config.toml
n_layer = 11
d_model = 224
n_head = 7
n_kv_head = 7
head_dim = 32
d_mlp = 1152
vocab_size = 512
activation = "gelu"
norm = "layernorm"
norm_place = "post"
norm_eps = 1e-05
positions = "learned"
qk_norm = false
attn_scale = 0.177
bias = "all"
tie_embeddings = false
parallel_block = false
init = "normal"
init_std_qkv = 0.0267
init_std_o = 0.00568
init_std_up = 0.0267
init_std_down = 0.00251
init_mimetic = 0.7
optimizer = "soap_variant"
lr = 0.0014
beta1 = 0.95
beta2 = 0.95
weight_decay = 0.0
lr_head = 0.00906
grad_clip = 1.0
warmup_steps = 200
schedule = "wsd"
decay_fraction = 0.561
decay_shape = "linear"
final_lr_fraction = 0.0
batch_tokens = 131072
seq_len = 1024
doc_mask = true
train_tokens = 419300000
steps = 3200
dataset = "wikipedia_en"
Each number is 128 + 24 x the weight over its row's rms, rounded and kept within 0 to 255. Layers, rows and columns count from 0. Numbers have three digits each. The size before them is the row's rms in percent of the matrix's.

# layer 4 MLP down (transposed), 1152x224, rms 0.0253, rows 725-787, columns 112-223
104:162132166126138127203084147159144119139078111147121128093113109142112112111155115133165158097093131100116155149086129095139143137095133096133124149110129119121125108105123100151134150128112161153115167143108098116127129094108144123153167125159075110134144136093123136156122118162123138114131118121117214104179125110144107152110172130123
105:137120183126125126175118126129132105130109139138138105132131090094107122144146099121181147148102166086114101086119152134172121141129141077137126143110170133122150119105111140171132133088143132186154147180130141124129147123105104120110108076172100111095125133153114157138126119137153117111133141068095126104144175137141125170132136084148
096:121135124178108104119035132122116093120048143126127091064101132127139079132117122099150132129109109098090110136124125131112103098092125136095112161099140091121116088116120123102155077119101137120148148135106129128147143136095153106125114128163124110096126162129094111124121117164115103122143116106109127085117078144107105174173118117116
100:132132102130133175153125081129191111164096111186132139089152126165129152141130128116177114120109147110111137092145135123116130114106160115146141128128107132122149097107183134153126127110129146156094158120128179117138178159117132107132169138184120156115169127148131122159118124149122109147103147101113121111126130147140136164113109086136
113:123115155127117169085078143101132184154118146105125149160121134151127123142116155158182119125114124100132109131132138123156104138110155088128113107108179125120122190137116109132137098127141125138099133150159096146077140131132137094113108091162107117135154138124130143125098168099175107097110097113128116140164125139129080155092108137113
085:106177127106131129122103090120098137180116140150100112129124161143139163154107145128142117102107142123178119104101100181144119081072143089102164102156087114146101103107150121132092101083115136134173171095137154125138081130127108156085139135133150123119166168143106145117096110162127124122097163105103146082127127135134136148108122102147
103:107150153115099144121075118118138123168089109152124128114131149157164142115127149134157132102090070148149116115139152193146112120103162094161160115114197124138155152122124137111157128123144129112113162114145174121121145133130104125125069081135112138124147119136122154162117116127149100152104126098127137141102110170129113133121098138142
086:128154111086108146153117129093137122123105104121096116129143171132148159130135120184117117105099133116136146113095146139119141138093172127142128094129149132087117102093132110113143126096108132137133115104131131126107155140075183069148129106149110135088095156107096127108065129124136170160087113127129119117139085114091067137139154121137
108:108154120115120105142077098103109102120112127125188135144125109098131091119107151109181123136083195102139138125121169132090100097120169106114144144109171105113114129119082129098113132170140118154131128152102133105149130114127094137144101115141108127075106146128127121128083160120119108110126161049108164137126151102151140141139113124109
092:089167082137092141117119111085121141143086150107075114145124159150117117165071142150155125102102168110113134108102106131135125142142158084102147145133122122095145133100134127136142150130105137163147123119104137124124157142075110097134153128173088137121154118132101128172132165159118165187125136127117160134164118111163139138141120124108
116:130152181123142139135092114156132109111079118140132143138123125116132092119166143150129150125125139144134132104129172158112131147114106118163159133140147154135108129152131114138139089109110173180152103139110154129101185119121147125211113152154166156205106133149110160155142133121174169165127064145145180093132087133094162136130130103112
080:138131114131160150132093116132175090099095112131125111126151108169140104138168129130159117106091095144164162059075139152104169167115118086124119093109106114115133130109152106136088090148107171168136105147129116132133199138144109115158135156147154107132113124109110133177118120122139151123143138098143140122117071151120120131137173106132
094:110154133124120144127119095194126141155143096112131138146117140141125087134141176089157122108080107141131162120098115122187138142110144097113112093086127117152133105113131119135110132074119090126138141131136098170183144175111103153163103132123127109091114122118168177102099130156157124132116125109126138112101116166116080088091124117110
098:146097124132143145086120118144145128105094133133156104101166152111113117189077116158177100141110105160128149129083119139128148148102135130123124123147123115123115150117138131174151106106126159129144106145144151114142155135078132107137131157121106148129144122137086164139143121126148140128057120142118189152156125119117085115149116110149
077:116145090132117178183091117130139154139096118116115136133144122149183130123172133085113141124095129131139153086142148143112133080064128121111153123138114106115141140082136111132147132151156152118137195107152156130130193153156112086128153102144112124153120141175123121142120150146122133133069133096119142108139109112128146124082096107094
083:121112144149122093193122117153175156131089138176131149135140136102089088111132091159152148114109102080121104107087143139111118141128153127128144143105069105098133152137155144142119121137107120131155110137161152101083177139122163134114184136149109139148162120148129108154096108140140146129116129103128122146150122135119085135089170119139
085:112137082093083112143119100141114120126089113118078139101108135114154121088119107079124107114099120104142078150121178107112109134132171087079149100092138094130163110088103097139124152124132117134081165111147121127125160137151158121111127119150119117100124158161139124136108108153166156152102141097123160148121084124138110146152080081145
099:093162104122090061118101166116149119112109138118034130128092140124176161127142125144132123082122153152086103109083121119135121142111142120140093119103122104087110101126081115140134143154129111117107155097130136114115159106118145094125127192150121144105159144128122110147092124190152162134134106151101127093114119160118152154137133134147
081:134126114100173123109127145118103092135112139137119109107093130102104107169155077136124137098118177141141174086170094108128121113139112145180125150155153132119107146132166092181114123130127108132136121116130147111147077124112131116130159121080107112152125178129105159133137170109116143108152132122113139122099095103091159102119111175136
107:094129124132110148112102119095159117117082123160134119122151166166162103147086158131157147125096151173121132108122178129129127141114118123125117161145131127119170117110155112131161152151117146142115151114143127158126140127111132112137144108131192119119105123087067193127110144081116130115120118127149122138141117137114105123112114144178
121:116155109154145153159080145131166149115135140136091115132135101115130147095159121143147147090119130141141128134113164085162104123119176089114117151083125139164140126135157098137183144135107125145117142122120152113117121118108130146148085126116146129137119103143119132134166149169142123159102119082116177157155078197130156150132173125141
098:135123110122151119147097117119098144125085162134178142156155094085072123136143170116170145175130129113115113064090103131177123116163100144108147102141159086128151115112107133182135132128133132116123129100133120125129114116112106104146138099109122158136103115104137142120070143133095106096104121085142171094126112149086148102100135105145
101:154172147114116150144121126146120146136079152153132119113141160136141125145141126133207136083122165117112115100125145086154132121131129142138128091119097077151130102138137110151099168110102147189149126081170166125150161142114136109176130166139143153111156124117091136150119140159120153131101129105099138096135127115141142157174119127089
088:090139121119145130112079126139158127124127071136112113123106173150133081142111116115149087145121110128141102129135170119127126103106152172112119100132124138146119103136128114142087126145147145134094153131106172093144128110116096094169102183136109125135143147154127125137140147162137155082123150064120127099144130128109154172154136135128
113:112146133138136068131130120115117155110149147111161108111132130094070115122095102080137120159094143120147102107121139138119138112178110139109142150149140098115175142140118132154149116119090132110109128144112129108136106127100139114157137137091135127123126166089104138086140148135098173108133149135063103129140162139152102135117148140131
102:136179085102106169148140144099097173142089149118114117135147143110151132111105150054140113177133144138158130086128120147087131130139125089127139147147123130124132109121119107168130096170124102094101151136089154098139158132108110105128115155168105135146124086120120125095159128175123150117133169153121129144136110142108141112131138145160
097:173110134106092136157109115137106148151117132127104118134116156139134155095137157142185121124134143131147098112089149136150134128121154100125139126139129104126144113133150122160139147137112151141083164102133129122135166107113119116149130135149144123156117156119113170130129103170080134147089137089136182098150107157076138108145144133135
083:136150093141092123095124099102118125150096133087162122107100097160140144141169170163117129124072144150143148117099161141111147125137152096106135105135133118104144133130139102160111117137097160129130117110134159109125110151092102098155114165114124126139109156147119090169116142144084162154107166109152156100150154149115110128116145147138
126:147156135116102136103100113129150143146050150120134155151097150133122126176161099145147133101095155126169148169126122072097156092105141155148121173108138115121165138118140082148146130170123135153168111165154092140169128111132167129144163165132160134108139127133075157128147117143132131164110158163145126111135117165086148184168103101094
087:150173105123100175149102050124115130143113112145138113114135099132164129143112165123158146157061132138133093074135149130107145138158141125097167103113139149103200118125133109147130111173126128117105139148130165157138183169136115118140137149174092124131138141135117104122111110169157130153106132086174133160146139115123131133116109114150
102:128168111088118112162096138179145116137117130147094148139106115145134118106151120142145160138112111124118123080139144145122127117107136103118145095141134105132126078103138109150137118134122132061150140132160134138156152101077134130169145128171137128134131106109121104160096116093117129138125094099137158105114073096127114157125164122120
103:121116136152151141116147094160177140118098136152112117119148144136126117157135148144192128139107169114107132106126135111167106135141146103168150075135143128122071126093145126135177128093129154151146135140154132129131164109062109141163116150155142143125126158133111154143135089163158191151107151126094129152090098159130148137154123155121
115:143188099159157171165069108160137116112111112129141095116125129117128134130170132155136101165110119131163148151113141114109100121121137108120130118138114106101114126127112108161152105119112127140140141170106100109091123159126104105166181156163092158148114103152095114187143154118149114155143122120142171140149133110088105114106135081119
079:122166084119132148132101094135122133138107118141120133145132140142153104148160111154133132132087116131157124116140147139083164120107152099124167164120113127135184109086149135183130104122145107153116124147146209142156188148167118133116106167188100141121138130175103084150149120155120162126100139047110140121124136156147132130151114082153
062:111156123141137143142109101075158140148109123118097137095148152123149116119130158138147135131101124174131092101152185137094135129080111105124144168104111123102139107119116119190123116113140113153143134102164138116085143105123100127132112166159075137169104164145114131141104132129118168122136162078136143126130085121139103087121130110120
085:147148111134122118101133108105155127118109138078125142115139147108111156153133134125174131140137155096144083112135121095134127110179131125153158100146139136111123094097135128122119139122127124156136180121116142112127182137054131109089142164195134080121142162112100137131134145138102153136163157148098167111126093147153127101130094155119
126:122135128163099102136093097118128102119098118141095139136107135154111130120110165118134126111129140120085104116087143160112166141101116127116112132110091105123084109134103126141123133075149138150138149155145092143127124108165106156112157130133095128098099086128131104124088105144142140128089130101081169118135150142110130165117130132152
088:112126153119104136143105077166105164139098134166129139107081137159120131114144112131130111150102122157144080099152150152111112103122114123124158109158116125096124139125110088169098098127142114157099105138102140111120141111113149101165159143122141142115067112129128119138158137159108153144109133092104120125132136185121105121140124141186
103:116126086091103180162101120142131127121099144161092112163105113128141143116124112089136162143135131149119196132116137112104091152156179090135110154073114096147158154117117089146145127140134117119062150128102106092133170147091132097134111134126063149134136157121122099162124155145110123128099144104126180129117129144124120141106158150132
092:119139111112089143103108135127124139098111125111119127102122159101152109168129107093152145135113103151142143110111126104131184090137146129155169149120136100123144121061130145151189099091153151103140139140124113123126101133123110144127148145139117176122140133177093117126121144165109102134079135101136099086138155157131120156130113139103
093:139169124150119145101136119115129094121120125138113144146141186108149152093138126136212114083107126136147089119118144147121168134097116141128108120121082111118159091128136118149113082133130114140161150096119151122137156177148128093155171106153137152096100116113107119148136162161137165146107140104115162094118113114130113163133127173114
092:135125140113169122167127108136165148142095132139125074116114143176140138098138162126189158124177104146121133124117137125174152125124137145101152142136134101165123121120107088139167141116114132134132130122156202114142160160130119175131142099105130104128136171144120126150123099175213133110111130080094153110125099114129117168146099140147
087:097112078148075141133106122109118130144125106114095118116110149149153071105125123090128120084086119093088104109125152165172150108112112118112167147084104126082114117059120115128160110132134177142145176088127135111138183148116122132136134108156135102123127116144102122143091112132146142137091135096157174096166052121138089122150095117132
123:074088112123154149153096115128071092132057119098139144114134171135112135136109128168154121150141132135164123107118156156119161122120156119123150134164113138106113126064143131129173134110134123138149161132166125161136128135139148132130129146152102137102127152145145102138091099128111137156159128141135159077128146098119105144145164147117
102:101112164168162159163137084103120106104113117125134097165131127127159184093134158140115140154091134128149158119119112118158129146144168078085189128111143128112170131125141099130161152128163138146137096111127141106123143135124114091138108129157112124113106141164126126130126160167150142147082140103137168138167112149155118118124143130140
081:137128058176087149119127139110099101144101144088105133125129159171168134136124098125155136063101134119148114117111134104103153129133140128126178111124081098109100054107154128101145145078100151128153148114129124121110120148151108123132139147124088101098102122133149152108115125116149124121128109087117174117133118147128125165149100117170
087:126156070145101145145087121145123118114114113116141124134123164145113100135091144102160121111103122143138137127115185138113159127116127128085140168123119094116121115105147102129113134125115106136142165148134152106130152149137123101152100147168120119129129102161109141122126144190144135129059115102147175138182094145125127144117128164141
115:082123166152079175131142135142146148195137115185140105102126130136141103109094131101137133184105135099185149162141163125113143091123134116121122102090130131141127134147162129161143111077127133129141119152154152186130157162128168115106117138107102090120099152121102114143111136105141115091107156127146153114164115154154110147061112108162
082:109137072123101160135091100089126144142105123115116124100172133145189081132125132107131130084115104106174106110119134119114144111098155133106151142136113116130129130107139109110113131139130143125127144131128184106128164167138113116135129137167073132098114130173128107167149113159105166130104137064113164126120096146143155183115137136110
084:102165129117077130161110103109122141104104106158178111150142126135114129129117089164168141149074090125111101133111098150129135145128125098189140118125147134095139089142138137157152118150168188114147120128107130147117161107113129121150086098192136132139181127120097131153080111152128151159088100130113138143130120171133142124108126126136
080:108150109117101165140119133150143124102114111135123125112111154139144139171157135159158132155130145176163161151097137119091150095128139112104165142155131106137141097106132117172182115143145154115121110130155112168132167135137116132150126133170147160131148144158132112139164132133147108130092110113117110133171122165125134123141130109125
093:101089154176139121150104115141159132123112118152141087132113126134166101138155122174139164126090135147097152101109158107121125133142140120145154072117112117103112110167113071155126112101147101108124099117130181095137143114102162105127137135131139117099153093127130121146089118140127152159079132137111114118170087132113108147132171150108
107:084128132099135122095129111169126149124084085104106114142112098128178095125138136158130115094115098114134105151113124142127095151115163147126115109129114114108151104138123084121127142126160130148167109137107110110105155136140156135167108093119161109090138183170118118122138188159184165123097144087113133129187133104150110111138187146100
121:118175121164138144117102105130130133112088148121178154158127140145135120083144112134179112120134123099134120141152088173114172131108141106142148163101143111136134117124152111152143159108160138155151134124134122135143144156072104094147187169164118113106138131151101150134148174144115117146112166123163089128161129139120102131137158153132
109:110173126132091149119081112136101108105093117151101129148106117159129151131100160123197140117104130089117142116182143146113122113113176140133121125119068133140151111106114091167112154080135142126142127108168159115140127147123119141197147156139145140144135147098104128160109125152132147162076093138110130106124130152107145159153131141123
087:081147138111086135156080103136098151144100128084128123144126150154126126112092102118146138087123110159151089081114176136107138100130153095127122132124104143091124119127175152156133101169136172097108140113109142136149140144115145113132093167107121127127104111128112111100094150145127190124090159131142118119130111116142120145126119144121
089:145123136134101170148085148142139159143125113110110110109113099137129108126141108130173133133125124148128133136068133157135147142129110101102144126154118099118141124103158129130137093147100141133102134129158192115119181157134099116124099146140085154121153131137127115154136105190126150108078134114152155124131148153123129126122131109140
078:084155127094134144166066116116128139118129121108092128112151123128112100135118101094142105156120110133138093100107131120125141125110139092154092135103123127104151134113137101147121123148115153066089166143148126117153154135128104112160124130120136081140131130130108129113166115157115147125129138048135143102122120139103110136101118127101
095:151148162120150151153108132126128165095092133152120128134157134180151138114179116125151098160119116121110176115164185108151151173069117107156151137093155111102148118115116131152145157176124110146113128129159142139156138149109151115117082160155138127162128108141135136154172120128140105132145107128125156064111155129119137144138081135164
093:096093127169108149144104070121150166127088131141115159154137156143133129123123129126131144131091119113163080112112092145121140130107141100164148097154127156118128123131145109149165134123154133121122122147149188158117177164113151125130120107146138157092129173160133132170094103120150122152112144119148169137147087169131126182110103107183
085:089138109138105122157099131119145126128149134127111137135147154169130136130138131149161168132075129118165123127115133125076142130118153116116156161130138089121147127100129146135156140123146129113128144116088143166066134126135088097154094103169131155145118133145109116194154151139192131162106150081107148128140138124117141146103136097141
130:124187065091101132155082149126114161110144116115148169169146141139116121163125148085122114138150089108155143131149091148126100162142153095139148129136102099104086115112127125146092106121141121153104140114115077115167142147101156145146142193144149096140164113139136131154138122121115122125121131141178129131077126139152151128079105165129
107:128155148142082160134151122170133143152096108159125107130090113150138174117122111109118109129111092126123125129154121145168114155139103154135128121107158127139162146130140126130127143134118148087097148120155162143128193130137179135125116145146109140102184161128118113160137140150169122190138120148158106167126126126139119135119097078106
# layer 4 MLP up, 1152x224, rms 0.0664, rows 726-787, columns 112-223
101:108147140132123150127146140103132145156131119139160149116105062098090107151133104108153128140149119109138094127133162119120112200164124132098125151107149143120133134100117136134130113136120110115125123119119189161107149105117147109101154080120111142114106113132115129125109108106158128140128104096095091166133190116085096125139117118124
107:115137143180129138134122146078106078124128145125113140098099101114123149117139157144109138108147103069131109171140080114130107121128101177132108166142153104135101140133093121130107117108087104111113113099145148114129139108091148161128136107138135172122116165122172074099137107140104127120107121144124080160111132146088125098135111165109
085:143128114164174156134166183172132102126154141119109146090109101133100149139165130150115105151148152148095159158073117168138078154155107140106119097114119121121167110157098097123122117127160125147176175135110141130107110116151125117144139160164079124121116163111088107129139121140141151130146152140160111154140118142126088103124083102079
145:137130110087166124140112157122140127113147173165171125152148138153147138156124104116154166116091131127131133158118114125147092169153082107155098146148137089087102133096141136124152137140102113136147112095132085135148099146107148140138121125090112129117107110072155143138128115113172111090123154107101123129158098124125185117133121109114
071:101184126112136113107148131135068174130151122152125137105127136110089094132096169138068114123166120109160096123130110113139124151110125127181169110104100115137148142125141118110125158112091105125139147168091146109150124098133122104151114155138100127163124149124106142126105083128154125082128119163150098137097143113160145111126135174145
108:065113151126127113119140172131180122147114154090087104180110157156141142108111110127113143100171132104116120168136147155158111140138082111119102138096165111107160151113127133147128090101142120107127106068113128139105121065132128144112106131122145144130176128080143104114122093157129115135130132126115128079127071140163131152106069136138
080:146163135109140164116127147170104158148175109052152165099139131104105104154119136146120089093132137129110072124144102164143141113124089112169152096145098103114128145124116141111115139174145109133162129157099125132117117139084111102079118178149115098167097095120115160113089129115151148126127148131142131127142122125140081142175170127107
125:102110092122106153148108123083116112117124123099163136132102114144119150125099142145116080181132173099115100120137080141129137143100162152119171147076155101135123130129083147129094180140155107141127123087105133066119152124160144149139124118066104142110096130128136140124126107112112132078119141098115139146131131132124159092093110145133
087:129173130109119183131116082079109152114107138155116137106119129115096089158097102185141111132118129115140113128134108127138133114113138158166109133135144151132113137145104152068129108134098111122140094099125146139090136112144098100087126106176056113102155121130175184132175189113130178135154114130156155127149129123140106144102145164130
124:164158131127119141125103126126101127116150125135121142111120106117089142112135145104135133073123143153168115109105164133100121132135095084161095116096145125152152148133086129093133116109108152157153098142103146108096152104125127161155098140122159176130085141125131146132096138128122141161116114125139144155141077104135192127158094109152
101:153103142105151134149105111133126055149138134130089121147152108149164133173108123121146142131069113120134136131117179121103152140110118086130118121139179096118113117137117173165065151132094158111109068136125120157114111094166117139148168128108135145151099123122111134155147097113095136111175126119100168122124127143116116102157153083124
108:156102147109122132120102094138150133147130074121131122126132112117098144132142186130166135150109096107123132142167086182128143097107152114151152112140112152149091150159130104102084116161117119131130117131167150125129131117111130134148133110127185169147125153160139159134090131087129129099104113100112071136086133123153083097121141109160
120:118072089138120151133115145152131108114149107143132128085096146093106130145108136118127113127160139124095152089143108152145172130115113132136121132109136144103159109106117119124144120143129143109148150134131111183124141128114140141130176148114132142111166116173093148168164133117145131148127164149139131153133151110159117111129126174129
062:154145164150106095096120138101137141091150142159149133100148111119088100138142112151117143122115151136178129154113131108108111110098105202162082131130162099156150123132149127109127104115096106147113144107155134111103132114138133101147089139137109214117128143123123109146150133117140111119123133114141127108100157080148096088136139158159
087:139108121160142174119131120144142146095133092150102154106126113105128108177103128122108098119154129081077098137093126138144142104100140143133095141150121090111118140117111129132074102150140170130112106139109111096124152134141173115097132128089086130115135129121135108108131090114099138127156112120127128149144133108128113137145154137120
100:076125128100125108146149173117159121122160145120120107105062139143103142108130080127137157091131157118160131145146094148126155120102158132079104165099099150142065130131125130133141121185127109141131144115135155136136103113102128105132140137145176103112111134138129141147125173126155126166090114122121144145118141145118160151131122160172
087:113094129096133123144164154137111132096142118123107112147129132104129132130097066124135136095088147140155082096094123110152138140132127105117082098121106131115092108129081137093100170144143094128116103161080153110128179155112098136103120127159106148150148147135164103116145112131116145115104090174125143148111126109072146145142165143114
093:117140099103112153147139129133112150105076142123139142087118094081105104121148132137132145091109122127113152130143133130174114110103115144140119095150093171121125162144106097136157137169147129120130169138121136121148154141128134122148156116121082118146112158146081132130149123112093126082115137123143137161134115137121171113122120170110
096:143102118160151117091084122140164117142128141135170123158157192145141151132146102149108147126142127127106160101099158133143092161118106160094135123113163118147165105111128104097150141141142140127163109126136105121151152136118129113140137128122197098103141137178134136095148132140153106172150108150141095099088107127109107157118132128167
104:128120147147088127154054142138160129135118106165120102125171094144124128103132066117165136161104171121104165114160093089168114130133168091153135148099174173132138137113156141125125121141111106145123166165078119104092081113142092105140109118135131097153118099132158153121094148130143103169122088129116105154151107155108165119097153125163
097:097132093093097174155133136102158118114119102130178140099121069109075138119130164133117122173153112114116109120101113123166139101113115162108133098118147101129170126118088126086147129129170140097103146150126121103138135131136142135106112151148095156182091131100092126086110134119145131131131127148163138126126150143106104077122116142151
101:116094122113092132091115149103115174142137136138101096102143140101150153147126115164132146143130183115137102122122154124123128092165088096097135096148151125116118094159096171123144151122090150137157107107129114121106161143112077155160127157092146130128139139089124131098085125151155146147119134092123168098170158113147099125143133134098
089:111104130107175134118123139143133114138169131128138119093115158141127107121116155124145136145095151126127116154113139088176154108136116143067092143109133175122138127178116123186134134136147163104109125101087127169158144140122106089188128115132133108127130134116141112118103152135119176146103125142094072122163153121140117129108116146142
119:105125078100125131187131102134090127142136127129144126109132127114124149105135147123094137151061124133083127176094179184092103116121106165094118141154132140141132127134115133146091174091127150145113101090104129140113093131101145137120099150081142130151130152145108100107115114152082137118112119148116109139129164137111111152139128144094
120:155084139119147111136148157107105156166090074141144097132152116136175113092120123129127115144127124153140114112088087131171168150127163104114169154171117163188123094119122097169083067145119145143118082099158120075109114092130145119098144111124101162135138082108156167122163142125070110106113121166134136103159109115154136111144102133137
099:133147124144145117154167115139114115128066138117148124199141142116111120081127132118128114123138127132176095157153148118116152141153131150139112151137167099140109176160114160149154110140146081118089081122082124158137100110102092135150156163165137097107100104118070131130111125132137111144116142116099143115110137149110134068156099126131
079:128136102122123154076141113141111134107110149138174131084118120139124090141121123134129113126148142134170081107157147112135125140134133153161155103136118077149116169150146105113128133142100123166137097133099115139134088110122077099077109091123119115186119128109130142133096135120114141099129118148179161133114141110118139115153147123142
116:182127175122138081107081126135104170150103167118116164129145140125133152167150127148129114094093106122123123159104088115084150106119133139151095184114127135096106118099123122139109128153121134154149132141135085131154108131117163155140144108106124123116110118146131171115162149139106098136101124165173119114130151122122109197145101118089
074:105108120131138148096153126107146094158144119080145120140101145144122149135140101171142151147157151140199140159143114168106116162102132166122124117093120147189090100099164142119140127119104078136130057127141184154123131072146115077122162072133133154116160147101162136127126150158125099105128141148144104124077115141119126125104120119152
113:114142105099123137145140146147145123111121119113139134117117114094099115153102135121145135113134112102186140089092094167097130119125119150156136070109134093171158141162089131115121136140142139081162160119126151076107175151114140096154151163193152135128131113123117149151101147132109122184141098135158119188101113112128141102159137118134
111:109109124153146177116154101136147143107145109166098125093130096110099095109129137151132084137105160112085123110145113103149150164110084119162104159107139138148096122086101139066147145099110090103141119180146145156113150127124115182139116163139145091143091117154117150162145093168135185110126119116139133138094148133136154095118091155134
113:134097142152142137115105177139094079146134129136160104136145116108144155119134106147122162146121125084147178126108143084109141093103140093132119132133150086103142122104142127181163093114135124152162091133138090145107099120143096123132168132134175121134129110123109109129140121115099122112157117090110187176132132119095154114117118092122
069:124142147167133096121129153121138145136136157105146137122087142134144129123165121131137130136163139113171147135155106104133130191147113145099118124129110105102157147156117150169094074132136121101146149111080170137132154098163141136158130124178142141121118125121157158119138165158115164124109166134134120210128106135122143115131141094127
093:106115074107101167140115170101128127107147149135150109084116129150085131120076152118146173105161157065150138170159119135119139128143124111115100129160149140116135149142150119122180131169136091141126116105170146109116120090086114110115188141131154111157098146111127127122112143103136083152125144095145177205140122139145186142107104112118
093:120149105130140162116170128115145095122108153122158104125077109147112179113141144151141156073153136105112093176154128090126109107128120107132179098107173147134163136135114100122095107120144104109102135103109168065156148108074134122131130176162134120115160166127110119121119129156107119135149171172113131153147131148148138099136129179115
113:145098120156093126178117110079136122133103136152094133135138107114109152144113114141149159170123111093178150101120145121109163108094140143096117141121090114136102155109149162133101170087121115134127081143111102131091111125103113134105129112121151129118162151149137107157125138139115132097124089137075137102112189138087113133111131113126
131:142123099125125135132149128152173109145129152142147145152124137130112112112142107140115138108140135142120071163106110122128124128081138154113154148135129111120161144141109061127118122136134132116133134142089125161090164105155119115065150143124096151128072123164143090110143166147085154145151134097103150128126179153104168147111127107106
096:156098121123152145111139125092088136125120104120126104147137104112116183130106113124169147111124140111157206129131146097112124120131162136118100146134137122151133146116152100157141116117140134156126134091153108108123108132091140144128135116131100165137103120088151116125143156095132079148132105097077183154115134120105138111123150219137
113:124116136105129169123125140134119091059133135096119147115084140102123110174135116089114126133181134129137201154132132160148166115125077128135170134129140163070133137093123141151177122148131134110156132133131111135140126131136112145111140149098120135107129134136096131114055153162100151110105108143159102099153150151122123120135102086099
092:138154120113153117103130150115139127120139149170147122150141124131126107129130120092142123154124141164130092121110141164110133104178137157118153118145153107110196124178100074156113121146140088124135163067112102111139155131156092126106122140134141117112121090134083092127108154107122139133132110129118142150126152112150154102177166141113
087:121102156131127115172101153146126130149113119142135125100116141159132140156162136094091117127128141130139135114134107130107166135137078138142136107129127095081124125147154126106115144140147137109101105058162122108118110111150131164119147154135107127146131132134134162146165108129114158088161164108155108136135129143133119084131119144129
090:140131097143169131107112114111137087122142125092156114108121177093108063148114129108081075114159130097148131150137081101119125142125112176142136110126124086118107159135122127131102178121139113117110122075137144153116132081106130113061123139145113099157116172157152124145166140135147109124111091150144111081109112105090090119130130148167
123:112099102184081127124106118139088134136145103083118127098146173100119112152121129135164106145148135115161147082142135137093164103140119134141124126113146106097120122115148153096130118100131111141128115166107120149145089141146121136149112121160102134086131123148139108145110118116136115135171123160126105056135137128130071134137171142142
084:126104107122114163112149111086086147084172064138147164108144105101127163147113140133113160147095135115176118138167158099097159139141131128138169140106109125092157154115139122122116186169135121129123131133108138140095130124109098110091125136143079157135135137139098139133144117076119095148119161089152117136136126100136117086098147140148
094:123140123144071138166135174123113130110124177129096142119117144140114088117146156119116102064153143073118154116125121120117165158144115203149173118150118130113177142144164131116176107074143117123107123122106123153147114125145149098134141179116165059106143103133135135137119108133123136112129134128151133120131107182162155143112135132149
065:111146106162115126127116130144172130123118096128131117093106103121144109129150158132098152163166150131134136135144108114117133192106086177122144108149127157139116103118139131148101177172087136144157185129135174088110106100148108083129114093144127120187134139099148105133154128090150106108094137160147118128141127056132128125161156146141
112:117115106131095133091191108110107127142180143154122144125122161106131118153102142139141112151102138097170123156109118115143124120158121145165092076098161119183128147147126116169108153109133128135112128107135109089069129083165130141144125155146152101129110119100136166132136120098148132167173112104140136119161101118148188124114124134152
073:125104126156134128142182158096163110109134161147153106131107112178146162097140111120141096144164153146117147167152110091120131160120123160083087092150120167110150095110097105157163083133133119148150143091129170137145116138147166116130128123155125098112145090101115098120104126120128135163118141162133115171117089103145138097123151130115
081:147117094117150146116126124129147181104136120117114179124145124114118151107131146108126125108132110152099089122123124150124133105143143108104122074113161163152125112099129151138188103115128135120114159152125144162146107127130168133066126126137140107131157103137127088134150110149116108151113132108151105153125109147150130137132118131124
090:130116143101172148106111141104171122111129101126126153091150096113146111167099137110132156141169097097137125158147094059116171105143138138162149122152140123142121143125126161129135122137118126118123165180137084071147137115144127107079126148171128172131107134148128120103146098125127095111146109142151089116138153102149115095144125113172
116:143099180130156120148132141117156159114153137151148143090129101083130112142154170129160147111084066146101132093110135098134098119166096130160135098164114103186096143166149144079121155102151105119129136120126124117166104114137142073138127087143132143113157105115113153168133150125079142116151162139140144081146127118157117130138123143109
131:133123140086110106108179136109113116126140062120135129130121107150137152109120153154130136118083095143136099146148101090109145153153124087129148129133091138150127149135156087122115146114141123137164108113132103127114157119164146124176093071113121123142140145123133116130143152122148131120105176075111107157111173141147127110108175129152
125:130169173145135133126083131134142142166150178170144165166102072139156118091138122129125097163162111111144139123117125125124151129131113122104136143122123087154092098153123109116114102132137100114094111110123087105120138106113130107152120153124142128137107165133149117157157162109104128131123167149184157112153113124122068164134120176108
103:163116136155094074101112143112121139138156153119124102163150134117121160159148123132125158126091126105115156126109128149132135073161138100148108113170151089108143113130150151121099123098116113119128091145142137165093096122150149117127179091136130147106113131130131098102133159119134126142145126108093136116129123126120189111137129116147
078:122115090106117134113146150152136128088122097125132156110124146149134120120110105152150123161126100152162127157107120139136101167162091193174120143123086142133134109161136129135093166096103099119130119128102119118111154115159117104132115153140094146171130143155123099132088115118136147145174117120132131144109144098133106061125118128114
082:117126124135115103086134168137098148095136129106123107108117134141156130108157122130157152132106146096117131133157108085116190174117152136140102143115139129085158135114122123154126115164103143137113142082166127145114113102115114125112152102119138182163141127129126123139139116115127142171159112140110118118146100091141131113118092116157
077:098170116144154113124135160112173139102178132107149096129128166134131112068131127140132101144111155110101155150102106125129165161142188152136092140127121127158116114120170064133150126134096122099113128122111084147139119107112164153186144116100140162139125144135105104148169174104084172165131095140108079104126117125103111118135124107128
088:159156140168143135147136119106109122101138107126123187155141105115095119155156133106168091118091126144136123121085123142111105132132102112122106101113116109163142152151093132111064105141113107137104127108148139113114151169145103115138141134144109136146116107148150152148110104133084130084098113161165085143140132089141138102167091122125
093:107079127134130188096135091152151109094119157133105181101083158103108118138099140122100158123144122117106087164160115141093156132113078150210136093118192169123108113090128127118107127104126131105137148125123185111123119106121118111116164129121108071070126129144113153169062101093159110119135130139128098126129114138127129119110147138130
091:108135134125147159103077148117143155084136135133149138106077112121113116140122152089119114146134128117129131120162157102137117112144129124146150135148115137114137132127130138076134161121140139096102183159149114106094113118172150126088141172140105161142108136097114134116100100117112121094185124092146164167113167123110141120086126159117
141:103144121113118140164134169075105131147121118147125130186123145102119113131129144160145091104092119161155162146124107114133100151115158110097110135125126126139085135133093141116065104105142115162116123114136129117140143137100171120129106134118171107140130111144123144123113122142111112134120132121161157093098142178154127136105147164169
123:152068135145146104126173077094146119093108112154103134130094149124107147130125103147156111076083081145113124155136128150125119138130127132182128108137108105160101174157097115125131127105115157128096142090144150130109147096173181133121126104124100146153152089142123131144126115122111146175085139115174147141138125173102156115090132127126